config.yaml
d_model: 640
n_head: 5
n_kv_head: 5
d_mlp: 1728
norm: "layernorm"
qk_norm: false
tie_embeddings: true
extras: ["capped logits"]
init: "uniform"
init_std_o: 0.0
grad_clip: 0.5
train_tokens: 1066000000
steps: 8133
Each number is 128 + 32 x the weight over its row's rms, rounded and kept within 0 to 255. Layers, rows and columns count from 0. Numbers have three digits each. The size before them is the row's rms in percent of the matrix's.

# v: layer 5 attention value, 640x640, rms 0.0275, rows 3-45, columns 480-639
# o: layer 5 attention output (transposed), 640x640, rms 0.0245, rows 3-44, columns 480-639
v3 095:145122117100070120102118097111176136131124139142171130130116155143061159114112180164097100169134126117152144081124177089176155137087208077132094091059135106185088107113130152114144087126141176127137126215127150120160108145157140170129108103095103144149103159110113095204105112165096092093168126176062120111107136136113126130154181108130205086170127167094170129101161085114181134105106168147110112063110112135162108096168151123144186192150122090123078112103111066090092178104129155
o3 092:128136103138198105066139120130091090096100129207173072122076128049171135102109117085122171086107105141186148066164102115147132158112076144142141152114145103116159135114102120113079081183178080168131119143118119180141165135140130143130108163099098104082126153191099186133129158101053108155145177069121162072110074098160149113106117118068117136088153163145168147167090156074129126142147111128101155105170138145126089080135080133131113114157114131157096150193131182134132062082118084
v4 096:109131113136138097215144210094100096137100104119096151109116121141075132190108146105169141093117133170069111176103084114140133088106123106128079179072124167147106095103107099123066110117102088109134127077189096180080095100070091127166125112086163106130102168134115096152089164138051165108125094168148182082133122120143093124175095165163105161100128121135105129133175085106116180124132108154136068135118147143150114138109126092101070074099088116123091068167107150194161146106155087
o4 094:088141077110110141113114160140144115155101154155101168140158124078113098089170140090156148124138128135153130159116105147095108171108143092109131151179120160154098152119097117103156168102099063115140150143128183190159100117154173114138100127076134122142097113080131158165090141084128178095105090130245092179121109135153154175088103137148152132151079108063064113138216124165102051124138156090226135154161115139143125100097083119098163067162162196115143164134123085086100151138145150
v5 092:197136173078080133085138124164155150117111090171131134074135170092078086163107196120120152087116123122150115096144091103137106116147184107160077120098159176112087141183132103141177120081169161184104132131131083216129142115128149144147126119093126140085117101087098160098071133131104150098124112096137134146127143111146070151140111134112125138140118113138106103141156110182099078120106175099182154125161145084101140094144144163096125128201075139064133119110126089166163151162107183
o5 092:148164061147091122139109131143125158115087165174109132110047118083127113105173091086109086115099107130107128129125114125137132156110147126148108149161090132115169129218083096164117140133100129104115123108142104147167131129113208116150147146154124121139093090146096108186095120147108138156123067143127156143110127125103178139148159145118113107096131124127126093172148174130150136118169065095157105076160180091143133134170151161089118170154118112105178141116095136193108103141113111
v6 094:136142081093105143143152089155071178091102112157097128066135099104134145125142164078128146129100154092131167142094155125154124087170171128098099155100135116152102055060164107122122148107146132135101164145117178102182127126125167153136105160098136074125116132116121128097071134231120152106104121168109133134141104147125131175133146138155123173106104155096127173111159171126154153172071149103152159099058087150139106158146113183174077138186183128174117110155158123085170146091094163
o6 094:108094167065151114114065108200158121143139098143155140158118178121151188110115059198134154081157058214161168137112157194118127117143127135096136177160131119138160138121075151139158129155140061174141147122130092148129135070132123109178085151126131192136120108102104094147168087075107132116107104139142133133138133062092118140165128181191136120093168124124132091117155107061066114216143169125114146100126102128132118142145121133092131109174100140076132117096148133107121105200071100
v7 099:148135138130116084199171146114120079095147188086149130152126150120100133132152134114134069152120164096146110137141122070127203159126126150136113078095105131152159110118091113153129174129076139102123156183106163165169109175091127078149166122142091128108116146167097155119131131112106055123147167115131105105151108138108188077097195121135179098124063116167153117175127109118071102078143104118130122152124163150144172164115116072089106131086126126095181143121135119112123110142094152
o7 096:125127123105164151136089117161148134095159161132122093081180117145135113163106099138135141141103070189099105086128151161114181111111096102118153061156115116076168121128059150097179100164142105074105133077117130154138160123105132093129199129163124059136142107090085169121139160134147132162155139092104179182175148160087119142141104106092037109197128147101128130120089113123112111090096112098150133163099108131106082118146093151133124112099066039137083188124137139056121123132147150
v8 099:127105099082165157127194144103153166073110075138082139120116160138123148162138098087137123094151120138153104157126154122078090143165098068161160113086082073073131121129152106151116136094127105114176115167116161141151096114142097123089126135105165127128176177061082129128141168161166181170100152070181113127092179126155119134169129144116112126107094162112186154189158170051143078119125138112171130197047096087142147151102111100099150151149143052134167193134154106086134159152101096
o8 096:080149108145141151116103113097147118191062145109146136088178094127111062069119203124116141113080137124151144061116135130131158103142137137142125130172113141125086145093123153119186153052137145125087119164154080058093139070115107164109131048115135135066144224124150141106152077146194151096129129083080150134161077126157097138166104127161150122140177169123149146095143110174132101105129128087138078065141089125182130146116156097125149114088116203134088160105096070211143145141157133
v9 099:138225113083131068109112157162106178143120090132127086145175123114097170116090175165066104088091140107124169084133130142121147126168134153100092171139174155143111070105091115150103114149137141154034158167102071159134128123112143091151108154108074097142138097117163141138134112153093172141120109160112186146126143108127136145150078151088111115150173079124109164144085113161144137167117118103055154134121088170168096111124073119150128163163132140145081109113094129162084140088101095
o9 099:126077107150107138101103142113153106092145072166178130123103195126131182065138115125138181063138134124160110100165162123094090109124135103146146141134114140086125161120102111147053140157057119147139105179133098203115118169159111093093127131113095113137108165174175127123106114062104163114090069106137154123127077151113173093130130110108169122105145140124148141168127129126131150149146152141180175188167158197098089097136085111123115105198255102079141200145170149135088120112100134
v10 093:112164155131132137135111144094162123095144131105103134189108129137171136108106134142077106059148185124103079140112165149143132183086113166150160098062127150162180206084173091152107079129152088114105105139106100047134098190082170080110151106145144163152093070186145152098154113160173193075154165069103039110059120097169126127167188141131095112071148116115126148134144087163112177141141092133117150158115096160156148144103120101087108128107167105124130157154100189162093115128109147
o10 090:142160065070191099079160175125146122071135103164145085115173089105085163108108103153098138151160081169105094186138090117138139138118081109069140041126196096110157156138153117125117123144126139138174147124121150060066177086075053122154095108107056129131157167147144120161147134133123055178178188130061156052105156162130144115054147107081074143139157143115146105116114081115151150130114145103124106165119157115169149136104120152166144114073124118180145067148125126108109175092135196
v11 092:148146164073142102128154133143147147168158099174142126120139096141163147112087096129098080174151134123150078139140119175067135142106084106141118117097070044197123156064114155146113135140166100154058128090106130138113102120086102127161155085142109102083097088164092095129074084167113106100145069117154113082118137127186193124091186083143099110124121074161126125168162160098127126135120161126146134134117156150106112114093100095091120127184149107063135111158147126118097112105188125
o11 091:185119138073121124107117155115186093088127156098142121152109136086152112133127091119148098156121176128117162130091141059088145180157115134047150118107159124115061141131204068111102132123094074163123122163144136140097176138138142137165158135091124115161145159132148031184080110136193111102112093180132146086147113156081122180104122100175082178148128141150116158140148108078053141149100162127138125143065132171160128137125082229133126117142140179115139095088169129177100070139130148
v12 100:083097146105172127074077102142145090149099119159215095135156132178128144087096131103116136128172121128140065097133079114115144083121118153146170087077183150123107137052089123155144144153120127115116122100065120092079139153113036042127098115160113159149139164111131168087165090116072134044174150120090119138126136089173150158113147098122095125134201111113150120142114180214095181183126173154148087125049137134096088152148111092123156076158138106131125115151124135158136156096081109
o12 099:151130086069087112159194152213132134086086137159166093144157120150088141076062163151142118105148108072131115141159136134108092101104119132171194038066175156147128116098165153148052110092108150143065112140102167149108189144078152097109134144091131157113108118149136115121123156131176143100172099140118169120107139144108136179147147173149125173165163110155157156102115156087124146161115158108126151160104139168154122152122045115142141089186178148154120159139189149102114112120093120
v13 091:121100127116165051135125195136115133159144116122084169133174157124105117176186107147148118159157178112112127080101157127131122153118187141144080091163088124098145156128151118162156101144174104125124112138163100117124114112103150126147112104171151131111140092086149178158097069092117125140091137123113141128158197158117092099152135143118187179126088112100097187130117123132109141112172101148129116137206147107160085154086114068087113126107148102107137158138151104121115185124186151
o13 093:067109125150161172087108106139115090096111181152070072099033129101112092148079143099139067186108079083139086146126129069140103169143153086148168156139155170133142152135138162099081129091101096127127073119126116143130131158190166113094130132126125116123146206074096123110103149093092154149163139123164096178157130170148123182082115119164094088178149080143123082134124134124149100102172144093115159112129135082109158153139143129116093091092064144123136163126119149136144096133083141
v14 091:114128110150168118184102103119096134173137100122178114139125089106146119132110087146162113148136092139099114102164139113074135109193105139152106181114089171085172187151096128088130103142151157146175100099096192128091138139117084104138120132163175102111113107129185145140166090155063136114087083109136109183119158172146079150179117073126156086112127096113127097160115138101064180157196088132111089127113063157146121141107185103107115123116125120130146157140110142153137085100083083
o14 091:084131151171158105152150142191175115123123133166088156120135152192174111098123116147116152075131105127106169140061174096142146063145143143118153052105115125177097126080106119118138109164079146139111160181176138080130090117101097137188063126075118164105167124104127074113108129120100085125148207122096151126105140156194164092136163112149112126101101156110090095127112113065203122142131127130136212132143160174091218106151159084151177106191113174119125132158178153103119148158171113
v15 098:120128099171046166126134088140096202074195141097057140157102155109159150147132086111120133103101125147108112141101139176161159103173171146121138171067066110077137121143114141078157090096100122134159158149135109162131150116140125147193086107131173113122134136140105164124104176118080187124151171091172127121136155108126095073073092147124134139133129151122195106124094111128148053137136141139117156149118118129153135147099115134099125122114086157192162111119092068111112087185100120
o15 099:091131146156131115116148152115121139064110173138098146114205122143143091075129174113151121151177112169084167118165154149103149072088155129144137193195126109116146141140163117106061179100139105155095164142088108157123095108144121129131214130136154161152164130051147149156105124131143109146111124109088136174185120156119095110173100107101167101150141110119079116105114110158158114086162085069163167079134146132108131148143149077095171240140139154144141190112071117213165168114099103
v16 089:174109104108068173162159140144090105134182105102122111136123103167154183134164168084096157157178115105083110173102140102127130149117087158164090147080139146114133106122173083131115054070111182134125192177160139102138111091107135100098142162073095178143172173139149140135099129094158093085070075169138210136072134115169107169131073113099158167126124144157050060084110061176066165117101105131172130170162170181093227125130108110147169110071107117139127112109119061158123040107120116
o16 087:125080110153132142034138124079168137115148144117101191137121160088118095085102106092145074155107150070143124148135154144130190129096110120052137145157107103111116188175141170135151175108152136108139133134087106079095131009147117150167119093117089142181113112150162052122118198092130085137147115132123101099105155104164108117089211178078136095111104122125141137110112125083093116115117101103098038095141145168085126116110116167137078096156172096128133202153127126095143171137154098
v17 094:136111107082150111108204106121138112147109120100080105094069133181149149074127156096103129134140122154125157177120124091101082148121198145147143153121137185123110128136054128141193111184138087112195121166095064137107134061172132106130143148112121119162119062120105157077088058112179161173149117146139128088156080093104106190103100143136136189130142131111114143136124064119151074155133093140160125117126092119130124102158089176101149102133126204091167099090102128094094164065144101
o17 094:065159135169133116161110144165103158094174132153131088145135132145128116153107045150101118093151082154097196167162117143127112094052053132166134144215135141151152145169091132119044142094124092142140108054146118158171141188155054129152198168074127167155160075099043137114158199184146128156123085187145106125109106124110151154117169110143122136107093113103092103116114108093172158102087097111159160154157082099105130127112140137129122145172054093093125099162161104092138184115121137
v18 094:138101085069110080153093092154119132154102182140111069176116142131109129074099092128101142046139088139140148139115187168139177091147188130102116057196152123109127164110195150133109129116082213127157168086120121130174143169121155152118148130098110170121169128146106164209076084063120116091144129159179118165159160125114112113132163103143107099127108124144116106113075182119172133074106153152120178144133173142161091151105160153115122129148119089155151121119135134081163191166148156
o18 094:158096057208156104115148101164056171126125138115143166134104053114180113165093111126068078096122188110102123142122118124182130117161115129072067133124105152129135166122139138182146109124159101102085061179110148178146128158142132101119114132182143077100107150110179185092124157147093159171080118088082117101127137123135146078162105149104142139056140173157183118156140078105173060106146085152090168154152134073147136166165162106127127169146084120117167108154115127164125096118153075
v19 096:173160083130095129105158125159122072125190100111110104134123124140156184148138147108133143123127166125168101123157076144210103138107117105106116169114135206105112126148123134160152107134132075167103095118160084092089117067194095102129136060137149137098108109070165126073158171129104077142163188111160149119173105124105110108105201105124086133166091130138111110143116134154118123113132078140124084107156123121126100068108126076126063133127129148117099138133106106091114143140131127
o19 096:181076157147116125114156104117150145053147216166157126129157169167069135094100132162140158137181119110107119138102141166161077119135129154131121115096130133077119106113100077142047158180163099181127131110070167089132147175096113137075162172182109175121161141107115115101148093109128107148177137204043127154138186127109145171127124166141098110146112134093108112156144155067098123069164158078143123139098124184128082134122116149083122110140183124121134140162181158112123084134124108
v20 091:087125142084163152071154130083138086115135189150139142146098209107156080069167114120099063185105105089140154113141132222204198118115132118117136107152139140142109111118061157116107106089121107137151105107181138160143148095098096095144094143154115159095121118141095126174152197148116089184124144120152082122132160135113114110085099102138122115164092169172098070143174135071132118115110073143124117104087118140150106078139076077124171187171131105164077123118109101092097129177132188
o20 089:161075142127139075160140077144142151073183116079181151108107099101099157138054120133178133095193124130131106179122154108118062155059163101255106131130126080111162122109146124115063088178081047150110135085093140160095124146073164110084123175143076121181108099177127163102120148109086177118099162093102167180134128151176156194143123124077152125149172139129179101138117157129128116125146129116111121116081115195098045125121142123121079127112092130095097203102151089097121106069148132
v21 094:115121143122122170075102127106150162172077090148126096108089114115147168061160129129121141165136135147162115109123096084234122112209128114124147133038165103185186155096065100151144123124137147143111137088100165124059142122165098090132139137105123146123131126092129071131152113174117210123114106134134116176096082076150138102090103142077085072134112147170139099168090104092106161124150082151126159112090123173160049114162142175128108122175083107090163105101121087138101119161085132
o21 095:145137123150102161145123118213107130034178117116232113105103112162181152112106144139105141054096128112081160128133170077120170112106146139097117175137138107149127163142156141130083098068098113155166127165099110134108133136085099138160138139076082192052129066109109182142114132133120096133154098185122157096102126171135116123181113085143105126138136170103068118145066191093183089156149100119182081109169079161132150095161117122128123116139132133092113134159138089086106155054136115
v22 092:168122079170102029108135133163155126143154129085123138117133112159085132178074156210088132152136191107108112078156128159076129109058130125099147123122181083130162125174196181114114141167166135179141134092142133074160102134129089161078178140103162174104130146156064101107095189167132081115147126197130119130132073146121073120144088146106183158135088144175091112132168026109107129124153146122163112140118122147157202136095162109105095108038117090182138107134080121135107097060105132
o22 092:132099181128115106081013115067150102133109128158066071113165132104117114154092130073102122146147112126147086134193113194197062147117063114050104087174127087105169135189132196140139122187145105144123080192147150170122114093137182158129059137097163094105129108116094129077102164090085092158160141133129118193184122103122109120072190067091162118094091121121143123113119119150165077131082145194109152179110123101130138101137168115149105179131062180154074124194139124096102120183169143
v23 092:183164151180136061048121130120131102112163103118134135110140165154151119163170151138075102137143151093147155063157110137154111095109161115100131107093106138171159165111125112171145083101106139146106096136152134109128109112137060111159163184155100105142159126164138170092144155117160190130065132125067104077168081062114172090071170113123150199123132062135144160125117157127130139088127177171170180151136140091115150134075115092125113104124163106139128165111153181191117089172043143
o23 092:106182106105139106157105113109143102085132131190115062124096112182107128118133130133117156117112122110169126118119107148129150120227175104113173128090089155122140071156099135124063108165120180151117136149163105082099118099121192128131118103109132117129156128110176096185161085119135132142183128136112138152123132149078143153122141137125111134138147085093121142134132130164183150163114162044117075121148153122088128168126083093070107109117151053125108154119112122172098136132081162
v24 095:130161195063117101147157144150099112055156146099130128142133147153171135108090094096133145154137183129160145126155139129149143148147139142127197139177151153168169113160101132066122123088173071120110108170120092156108053125150088121143125117142117071096128177145147123173145131073139048100191110115121157146126189151094093169074143123124096135116129115160141154142126110090158092132113093097145122197183074098118104117151152100169129158158087162115148176128094118127077119168116100
o24 095:157101129140146080112191171117139081122129116160129131134174138149188142187110123114124168123121127118096135100110176154109079135099150130098123079126102170139102139076127154127122100154104113145093104095117108139107133159085123163088107160141077110183139180134142135159141152150148179115110181151129125194096177187139117129119122155202156130121120188141137153140140146142113104133126178104152164161080134065177063164138089118144210111086186057082127086061129103181130170062111153
v25 091:141122166120093175084133202135086165089117159115173187119098137110145091140127096080147084101119077133182082101142131142099074119117159168163132155180106089076133094144127121122154146078148139171092131140100142128121114148126104092138086091081131139154142113092161103092105146173090118166085090074127179092134184095138103102119155158145077140124098139105109145131094165139176179055098124160095143133104179079108161190072142085067115113157091133099126106144161105083144140173184145
o25 092:104125149198091087142094122123166107132118136078114119140171147113117093115139130124130128150085178046083093095157103104108124141117156101183151165142131117169159129160125114161088143100069122099116148132152088139155106113130148109119105126095141149129091157135168104160132105091129112142094090086194118122088109150123160123097082113054138173115114065142113137139155177167155170101191145000153141119139146145159117125153143139107153099098171099120171129127087132182179142161160084
v26 087:099102139134140077100117148131129148157094149106103133108180097123147135135096143112125121117104079166141172126083082096180074150098132101122071123155108089094094130123107126143175124163133164081156124185115092121167097107094131189092142115135096124063104120156125099132068120149167112159112171134133178060090108183095067099123130129120076197069092095121098147125107135155170060087140146174116128136154143080181173137153116145135139184138183135159135135144131127107134114046101102
o26 089:189163118171155178174115191110078115116169083069118138107155149131161095136148115118104115163070116110127087138080100140089117146136149130182174187158144110180135102081136118127139130110117034140119096069172140179176162193170148158060106164128101145133119126133076142124088117136086089102127111167202115170153142129139151153130045132180115110091155143105144049169198149126136128116094149133099154088165125078142158100072123165162123139090104047123123138118123163139144156219166117
v27 092:160168108155098086108192131084094047115148147132123106180172163132149157153156062109121150109067190101116162113097187154134218112139181079128115121111126095125112171207093090127143148175108114115097174127193076119063094114146128091138164165178152128141115132147121132129196162144099114177131126101095172122146156089124175077136133142122199040084119176171187070134111122140147171070149160111079154186104109127159096149095142174084127127097124154110164118117110125118146115152157118
o27 092:154135186059113208104087136161156159019136179072111148102119115120066123105099201096121164141194151156074134158147157118174181077108104111155135102119118125109078081170137142112082141095095140097138151082122111128166072136065109101150151160126119088132168114098150123134128193100125086160200117122076151163155108186112094132114184122137132106173108103135107151088095141170156154076127096136140083105094132107138197095182112101164100127113124176177070074146124079131176185106122200
v28 089:108075162102096107093185162153153137098177173189100236094143114120147118140121120109107148150119170167105145181107106164104112139094069090142150116123135094168145173099147062108088155168146102147147117156124104162104145163089124178116120135138188138084147107108136139138170148066131116123117157081185122111074133163113069132190116087162131169113172177048108167141107145139209141118098102119097120118135065156096172088176097120179082121159168133184121124085112129064148187113130091
o28 088:083161134145103125122150117123159108134166149098126128129137103109130157122186157115114189147122084066128164114137089117109085179103123108128178144107167139136142137119162090090166122153155148159112142027144126120150177139131090138130085099082135177124104158152100105164063110173072156093147129152151080154127069121181141151139089155158128133116146114088133114161170125127079132131173132131134183064154153101133127142124136090107140146074148123106132151122167179151138135138108156
v29 095:109090177114106145117082110139127141135187119127131143125148081107081148153101151129115136102115079111159148159088151105124158144136082124115149055137147118119150158100149132162156139094132096082102129111147099164124212186152196084184165116144094115180113121125078141135183163147123072113153183127160103139138115171135088181086145113132173081124108179125182076139159162124125111104074102154149142103099151129115132145103190109115112129124124090154145131138092121065130137160170159
o29 091:128148164073117120208123109128117174165116147068132135118132106122135145148069179155127089153144154125092107083139147109135157144098160174251095162166120115091104160134128178100151093083108124131133141167127182100119175129083107101117109106145169117110101163089142127124149141135145148177136115101017147166176138111089095147160116146165095113177158159064155114094137166120124135080115039164164121075087109103131095124101138161158156127137085151156130121160110071098125110148102118
v30 091:150149124174129104155133166130071092077106092051133092155112130135126043152154166127167143114085147117174119131124105078132150096133082160130113078100114109155115171155075105105145123084144141167098074116130168139151140176077194124139133107176138131133131127105097125080141141050104121168174162153119126111123181137102141132120088145154101178140131131119128109161114203133103130154147136099109184172163144088113142115098138143142119126126159130120128149171116130174118189091179169
o30 087:164125120138130145070107199118069155152122127123140174107185129128102098113158163139124123134065130121094119114163118214147084143148145085120129111108120128111141098096119121165171131204128109060094132121125128172044144072124170081095132155153152079117133139097131074103147098156123125169067103155172121149099089125134174108119120118119153140161155139079147128172150091179109085046167085170104131116145174073114101095095122154093167132122104056157106142090101102154071068187120125
v31 095:089183135142167085106099133130059114133149101159154110115151096179160086187148139112126160124118183102087126069131123099159095056164155095089126093128149181069162105160155099140118158161145153121157106125089184067110156094189082167111129154082120123072087142123113142124042138205092170170126169141138135093084108166126111121177110189125093096127134137109175104138098128103160098123146074095158077100117123139117118138096103131201109129119083160086132141118110107139197114093121108
o31 091:151106189141209185145153073124140147142074118120094150169147092097122104099154150054085035104115064191109099133123172175160091118132126168079102124137135116122141145092108132118155153094134086107118166139137157124042121114206155135100149107141148186135157145093153132101133021123142151079153085084107159149120122083165145110142089097133085146141132146128111118131184101204104123082160161137167148100132101147156130187143143141180116196117132157150123072100173136127120161142104127
v32 092:166116169124091140146172117132159098065089085131113073094107170134178192064106096173157162132153115179094124113089087113136088174124124148137127158136162163153112130102136094103139089190095146122093149149120122180137126080150080101129162118135134165148113135086134112167143163129097087114170097111149105084119124167141099152171166158102085140145128135166115132127156097169149139162086183154130148140136168137102057153158065077127088101103129167119164178086172106118160075183171067
o32 089:106082137117144111186095107033171122103112127114101125112087125055126162176096102095104087165060116093115087126071172096152174091121084146243168100102177136135146147118107098065102139124139113133129137056125121094159142177051177158150159171081088070126097122131123161072158145152169114171156099157168137198110143138152071151126137102167159141154172152171121163112109138140020113121093108088134123104118079110156124100169135141118122108092117201128085152148064089125097159085092135
v33 092:098091118104151102170142069205068171113123148106140103176156143115153079086083166097078112185157115077113152120163173107178177130160119125121114148075088138155156151175149137142158172150152137120087110114127155134145165083118094107126115099118143083096135142140141152064155112115147126154176136087126139150131168136112144152155120111137116109078110165101180136153141094139086112164109112106121156078126147107150117125175157176153145174180134159108149118082109129093104091078133116
o33 088:102143179142140164041195146195060102067116093192120184160143121135123144114124085185111122092155087170126137128050118139187113110067115101086121105109152104107160092113112105169159125185157141080148159081107145111093109155141059087133117167156096119234120167129129160116154125112114085137150156138139162101089165089163143123146103160157102070110151149149131095124115141063141181113097149166097136138110148148115146138192124155095161117125169055141150141123145178118145133136140129
v34 088:170145097151118157098074171141124196166155073164149166090118134137037119174106161106073082199169089130155126122121156060147126113093151117113144132068152100212127100060134093159082126071080109123112148091171107071140123121081122141152068191089152121146164121138123080133158065161100134138095110136106184104163098116090183112114089114143156159127152115125105141117088125085103145140085102095149152111144161148151172161130143121080076107162112145171117138124120164121144141115094110
o34 087:102149134083083154084090123167183121114124108125138086075065100133123125093123149129139217084167114179158152084181123096176180190149153172145129127114115105091154102164138137140153118171125121151147147153091100099100138117195175125133049147091169130081074113116091079142105160104089127101117151119136125179147071125077093151101077064146133126089123108124107105122158122112122192172159177129133067188151131163086112089156102139112091147185151148072141107172114151137087145134153153
v35 096:126191173161124184106143128155121100098186100079151129124115101116168085088127118151108151107044062117159118109113154123167100072138125118154092142160128100135116106131148121123174164128106116144178083180126139155168090113165143172123139089085098089148088158129134115135151067134096164065100149133163145221095124079093163134096168163157099169116097120125069152186139049154102147175166108070153138100162084183119108105137077148156104128136145160121125074114113124125163086124123114
o35 094:144122122142105162114135161110109183137201108081129150119070156117112188147192127127156186105150154085166143120180158126118103123119092141117124184118130164082054105105145117128119163136090149114145104137074106124059121127148102131113172111101118176097113189116165110114133163150140154085107084124127096104156162121145113083154099063089134112125108145156108160162114119105105172136084094090154081120095148196082170173119080188088072143134168133066148196077151122080089138096140050
v36 087:140113139119107184061106060135124097086099131077107121060126090167139111140161143101106125067163108171117140119159154145175183119139138155124121092136132157155077172134149183136103137128062172175134129109066138110120161071075147151080113154178131140112110111101112084101183165153109188151108128131073111080129145104149138073134124110097131118126133168129131076080142131162140154176157134202120114123100195123154161133085149094113170100127091127101136150124171103065168125078116120
o36 087:124081139152208143084079114119117178098138123100193085122099092107088109134105132163096151116123093155103123091150102186163076141176082115177114144082088097095158101130144185158128132107145121091167129165153117087121144189152105101135130100140128141110093124168125112040141097108101098139112119083119125121117135149141125161153155088057138119145111117111108126097103126090177132075149133066126103178101123151123171058163114158172084130086127153100164087184134131060122150097200065
v37 086:165115106047135109149157093105139134129173113144071145132181115102123107151165179126156115173083122158135131122152118142134150135133157171122154100105119214103147109130180090091156184137144154173119126121136139193193119074129105091150082137133179066137179185152098125135117128138052131127119146131113085185174142158180099109127068163094189079167155141118112093161121165148088108144126102096137174144115121156100094140148129121152143074101101127131076077088101087143146161125156082
o37 088:087087136150113168110110065160112129125095127046144146136072100125116095130078116127145146101104092148149185148138160150138148125136141152177128147143118125103188164128070185106101138121117075084193123129111117162124112090120125097136203080137129156080102141115198149043179122105124141160101122097066151177141128096145142112228137119077148093114158150162155147148158126166199111127122096152113131187103119108106171124194186134152126154147119165090142174163134110107131154069126097
v38 089:132136174072133120138097165127086126154128132105098176166143145198066160171095194117148074086122117133168124156124110142055195129104156101110103129107138160140115195085149173103138131179154146177164116138050095131088120167155179127121161113091156191115097088149104166113077114070079119112140111119132131098148129116157095174170123057116136069079134142089164161130130092138097135116109157153126133116084059147117178149140110117114142126159101076112165061110104139049080125114152134
o38 086:080154067120177092132205150157103138093130164171126134152158153093156125156102098115151214132140134072103127119100118096130086160109135107057119140131111143149121129097104114159111125181154072134122152091147137173150137160150092108127082129146115089159137189156115125154101112101157081140136160121119164056114162136152172078085095166041107149153174140156135072176124161099159125043091162108079173102112199117172128180112107140172085101162196101166175157159175184120150062144118135
v39 102:093082082081123080101129084117191167186146152072146129138151134220083115141182126178165128135128095145139189146151138104121134154085149144160134145170119189106152102156135134114109156156082102115164140167077122136098132100122121084136118159139072173123103190129079113142140148155153109167144093101179149096125121124168144131140137080126140085119097120120079158133105103167148120093089094153142105090092153112104138128098091150128123163095120079134164180174177085075107116130167110
o39 100:130149146155140141162077152133144130122116152040086108144148103056150106180078123100153117121086122138153099092068202139125115094098162180153077128145059103093132113117103072122157123122158080106130132058177133134146079140095171122047170147060164140174125127112137132124130093067123121133098059156153158103159130134119119164172110143100125141116136086234141177122119160156131109038145196123108101106125128104192151137130110166109139159180137173147159117131193148145142156063182132
v40 095:122141175142151116085131137093125153115137079054148194133127150140115138144150093118105073139083130084171117123143133097100115113149153081143120079111121103145147075100118121145166196117067146136103125186117127137164114128098124108180159117164080092154170127110065173128111121141186115184135197111073165120126161107121147124137084161122182103100126144147130169144139106095168154133156133127080164135089123102133106063102172149155073147133130099111085094181146090119115152127179138
o40 093:131153109120173068179068121181081083134132105133152085140160092165131155126161142154156181094130169095120153126084184147111107133071160127164123122178139113133153160037163097079184124196156076063165170127114108185105103154122101099084147131111128199123117109132169137114194165103115162134082104144093140134143159088102142152089093101137097137188177156076179149115157146112146098090154143186175137048118111163131133132090141164103163098123101059151068162098118125137145074142161119
v41 094:130072186176169118108103133116096148122195168078169110122123124138076096126098078119148141122126093119109095151175147110127143104141124134143146109115142099135088141101160106154081165111112102123160094127179157102154130111168148134137123111125126101090116121144145123082154189163131053221109140093108150160102102142140160084115076066135096122127148136194144110156117112173085131181129110156131119110162113099118143111132114167133140082067120083157123082173073102163140106071080171
o41 094:100158147112135094093118118115161107172107155144108128144149143176125152077108167109118130133141148066043112156149212124118117128124157109154151133135122131053153119086117178158174117167102165117118156174129126125189092078158172117162164118164189102165128103156191131131125088172137143062154143099087111106161158132128107135148184167136089097116110068106132138102117160182127091149121159128081110158117114144067144122118098117107152147180123133133162093095144103089123096150159113
v42 093:087160115115157170180115094066133110135095115097155155153165126057160113215133141119158140123093160126132120067135125157138109129156154156108116189150114082101158090134083135095143128073162103157146120161173105114131112117088161100148150105178083109173084141109141129114163149098143097099092204085168193151099118066140139092129093077099108112136098132102153144130082156103123122098122095122197124120148162143140100107135138116092140176145105143122134190118136113119122150156119122
o42 092:215146165103115125139195139165172148138136149134157178088078136117137090085154158173122147105121138103090109147120117130149117179135185158178107122079119123045064113149117081154079131077135177115122158108096110143099116169083162136064160151119138162103102114137156115107116126100097131138110116109071174129111063204120082092194099101179117145101128119130127132139110171116172155157159162159137163101152157131165163103138121076075162216138121103101135073105214137185132112133215136
v43 091:186108053102142115117113121104139180050167097119129149098136086156095190115106135115178154157190119127114149118105151104170114126171111150162123142123161109137146127147071068154098124178165147161142162125100124130086117147135080151097083171062111191175137092110043146093144136167166202069160103188141176154098127122100117169167193126125099188156080155176106200175112088119093091165153105140138115124150137137160097098173146126087101135143082042105111149154111155119091074104076164
o43 090:055177173122092106157074155171153144186136125164104066174125123117182143125142119125098066134112151088207122123169091162065102143136141154036133172185134156170091095136165105122160128150128085148130130116156107127147098125126074172151120081161162143121092130090170189190131130132089130054175068187161134095133116125136114131127069166174164146098104130099119119120119177114144112135061124065117102099150158094167097119106146111116159078158167112090117143147122123151120151154108164
v44 097:090129191141078112105139107124158150148130142099140125131154069152065164089143181130111102109131124106135056138110120142125077121131123108150134129130173170144120172079096198086078136101097103126125121142090083144160152184151148140111125161152131133147159185160105167133097112176193080100184129126110120083179124144132118113143145165112115058114124139174169080172153079126109143109114086173094113091107106138144080106132126064117115159118119148171093061128153096081137199104196159
o44 096:112134094161133118132144170189132147124133100195140111143207105062131115183121108163131179124106146117147137074104151140070148125097130152171159113121082097094157123111135142119121088134118123151103139133154153133179103145121146133118074145075083145135148086170125090112092183162136164114122140171120138163109128164087183130051100098138084147126158185115099126141142069078098114147121116169117176156122155144156155176101121144154161074117118135142090127145111132074140145136079140
v45 095:121143186097183152140129131134162152093135127194209116136122155107116084140180152065116133140105047134132114127138103117074090137113157092154091116144107131115110128093096102143138120107130138155146152105182135153153129154125170123097103151066152141062158138152159123151125124080134092142098098208191090175162048142166177159156094096152088113187104136109062113125105176091132137166110181080196143142184115102087160108128152163131156142102113130094095138149135101164061116166079108